{"n_layer": 9, "d_model": 160, "n_head": 5, "n_kv_head": 1, "head_dim": 32, "d_mlp": 512, "vocab_size": 4096, "activation": "swiglu", "norm": "rmsnorm", "norm_place": "pre", "norm_eps": 1e-05, "positions": "rope", "rope_base": 10000.0, "rope_fraction": 1.0, "qk_norm": false, "attn_scale": 0.177, "bias": "none", "tie_embeddings": false, "parallel_block": true, "init": "normal", "init_std_qkv": 0.0515, "init_std_o": 0.0, "init_std_up": 0.0515, "init_std_down": 0.0, "optimizer": "soap_variant", "lr": 0.00337, "beta1": 0.95, "beta2": 0.99, "weight_decay": 0.053, "lr_head": 0.00714, "grad_clip": 1.0, "warmup_steps": 200, "schedule": "wsd", "decay_fraction": 1.0, "decay_shape": "pow", "final_lr_fraction": 0.1, "batch_tokens": 16384, "seq_len": 1024, "doc_mask": true, "train_tokens": 133800000, "steps": 8167, "dataset": "wikipedia_en"}
Each number is 128 + 24 x the weight over the matrix's rms, rounded and kept within 0 to 255. Layers, rows and columns count from 0.

# layer 5 MLP down (transposed), 512x160, rms 0.133, rows 139-144, columns 0-79
[[120 135 137 113 153 128 127 136 108 129  93  88 173 122 130 134 128 119 112 131 100 157  90 146 158 105 192 102 170 148  73 139 129  96  94 139  91 132 149  98 136 134 162  79 131 145 165 111  88 120 151 146 140 132 102  99 129 144 150 150 167 109 108 131 145 167 107 140 125 159 108 154 130  96 134  88 134 171 137  93]
 [117 152 139 111 106 104 123  78 160 164 192 103 135 120 149 134  92 162 154 119 113  98  88 117 128 105 111 131 116 163 146 149 135 119 132 140 143 142 148 123 119 145 123 123 128 127 118  97 126 119 132  87 108 147 162 129 119 149 135 100 152 119 109 142  97 109 125 153 137 200 104 137 180 132 142 123 136 130 171 118]
 [192 121 118 113 108 129 146 109 126 153 158 119 116 158 150 117 125 124 111 109 179 123 124 127 164  90 157 133 150  84 141 161 129 151 112 149 126 154 133 115 107 146 110 120 121 115 123 125  97  84 108 104  93 122 134 117 153 139 132 135 166 178 139 171  90  90 162 122 103 152  57 156 147 136 138 155 121 153 148 171]
 [163 122  87 155 118  97 121  90 153 157 103 120 138  98 161 156 147 121 145 137 109 144 148 154 159 124 124 155 121  76 113  72 135 145  94 102 135 126 106 124 145 112 123 137 117 132 120 127 131 140  91 141  83 142 127 132 147 151 152 132 142 132 153 121 141 132 102 106  98 163 150 166 157 180 100  98 152 130 124 130]
 [126 120 144 137 144  85 144 160 112 148  92 106 113 136 147 137 121 116  99 133 149 122 140 113 110 139 121 111 172 175  88  68 130 141 117 169 116 104 129 125 116 126 133 128 149 127 123 119  91 126 135 169 110 138 121 125 158 151  83 106  93 132 106 131 129 149 123 113 131 107 157 115 127 136 136 122 125 150 142 119]
 [146 142 120 129  70 103 186 136 142 105 110 195 124 136 123 149 155 109 130 106 114 121  86 153 123 125 137 121 121 138 136 104  95 136 140 152 171  98 114 153 148 118 139 107 168 153 142  90 150 120 107 102 136 168 165 107 100 159 160 128 110 102  98 107 157 139 161  89 121 139 141 115 126 121 151 123 100 141 155 139]]
# layer 5 MLP gate, 512x160, rms 0.152, rows 140-145, columns 0-79
[[120 147 140  94 142 140  95 118 134 113 124 194 109 109 112 149 172 107 113 129 147 124 123 151 145 100 122 154  94 112 129 117 115 117 131 105 110 122 132 119 132 107 175  75 131 192 136 150 139 121 155 173 142 126 119  96 154 129 125 126 128 161 134 122 114 131 133 143 100 125 157  76 100 142 163 142 106 114 105 153]
 [122 108 149 148 163 126 163 124 137 120 122 169 158 120 124 100 118 119 117 144 104 152 143 138 132 121 153 116 154 137 157 147 110 124 174 137 134 189 114 145 177 121 108 129 148  92 132 119 129 174 152 129 155  71 121 113  75 107 141 104 128 158 130 131 140 104 147 108 119 130 106  89 153 153 171 129 134 130  96 128]
 [119 104  87 125  61 163 128 129 107 114 135 172 140 138 177 126 139 119  95 128 159  98 133 121 150 137 137 153 127 133 111 144 137 147 114 127 131 119 124 164 142 161 122 109 116 119 157 118 118 136 127 149 139 127 126 123 105 142 127  55 143 163 147 183 121 114 100 135 122 130 119 144 102 140  98 129 191  96 125 111]
 [144 162 124 140 134 122 116 130 177 141 133 149 145 117  74 106 113 105  77 105 154 134 103 169 119 148 115 181  95 161 124 141 116 138 138 126 133 157 131 139 113 128 154 145 104 161 133 143 124 163 111 117 181 135 126 127  91 169 108 106 106 124 131 118 140 106 156 137 116 108 138 155 149 142 116 125 122 124 140 129]
 [186 151  80 130 186 145 161 107 112 120 149 162 119 106  93 142 156 126 146 163 128 129 125 198 141 132 122 113 145 150 111 150  82 104 151 155 146 132 145 166 131 122 146 160 156 116 134 115  83 153 136 108 160 147 164 132 129 176 138 164 159 122  83 125 118 167 116 118 117 132 120  93 144 112 145 155 155 128 125 130]
 [123 141 121 109 177 139 129 158 117 114 103 119 128  95 128  89 149  94 141 139 125 125  94 162 136 124 148 120 111 117 109 133 125 147  78  89 102 111 104 141 133 129 205 128 189 104 121 117  89 181 120 175 142 109 122 160 137 138 124 114 118 162 119 131 116 112 126 175 110 104 160 154 130 146 146 112 180 133 149 120]]
# layer 5 MLP up, 512x160, rms 0.147, rows 140-144, columns 0-79
[[127 118 116 119 135 152 111 131 140 108  86 120 126 108 116 127 132 199 146 105 119 158  84 137 142 120 103  93 114 125 105 121 128 149 103 148 116 119  50 118 148 148 110 140 155 145 124 133 120 115 141 169 145 142 124 118 154  81 100 108 121 138 101 142 139 137 120 126 107 136 135 155 149 149 139 147 145 150 102 113]
 [128  85 147 128  58 110 146 161 117 105 129 158 129 190 159 174 122 138 188 158 142  95 163 201 129 141 142 139 147 122  97 120 114 130 121 116 102 153 109 155 110 106 133 107 173 138 101  81 168 143 185 112 137 136 123 133 102 109 156 124 123 113 129 122 107 148  93 131 169 125 147 131 126 204 109 105 111 128 111 128]
 [135 170 142 157 149 130 101 148 114 179 132 136  86 151  93 140 133  85 181 126 134  97 100 120  93 146  99 146 157 128 151 157 118  86 114 153 125 139 142 110 131  94 115 149 104 114 132 158 170 143 134 111 174 101 125 111 140  96 125 133  85 142 132 136 123 143 134 137 139  86  99 114 127 109 163 125 109 115 133 128]
 [134 127  84 135 112 149 120  86 111 114  91 151 142 139 129 128 137 155 153 158  91 134 167 133 123 122 179 136  75 113 125  92 136 128 103 118 147 143 116 130 197 163 136 165 150 131 110 127 140 120 150 142 122 129 123 141 124 121 179 112 123 136 145 138  95 110 124 140 126 132 114 129 140 103 143 124 124 113  87 144]
 [121 147 137 117 113 105 129 103 136 156 137 128  82 134 101  80 146 140 134  68 171 138 134  90 149 111 130  82 120 121 137 115 128 153 152 141 131  89  96 112 139 123  95 114 184 106 161 128 105 107 193  90 126 160 117 140 129 163 157 146  82 120 143 124  84 120 142 102 122 124 156 117 155 131  89 103 128 131  96 184]]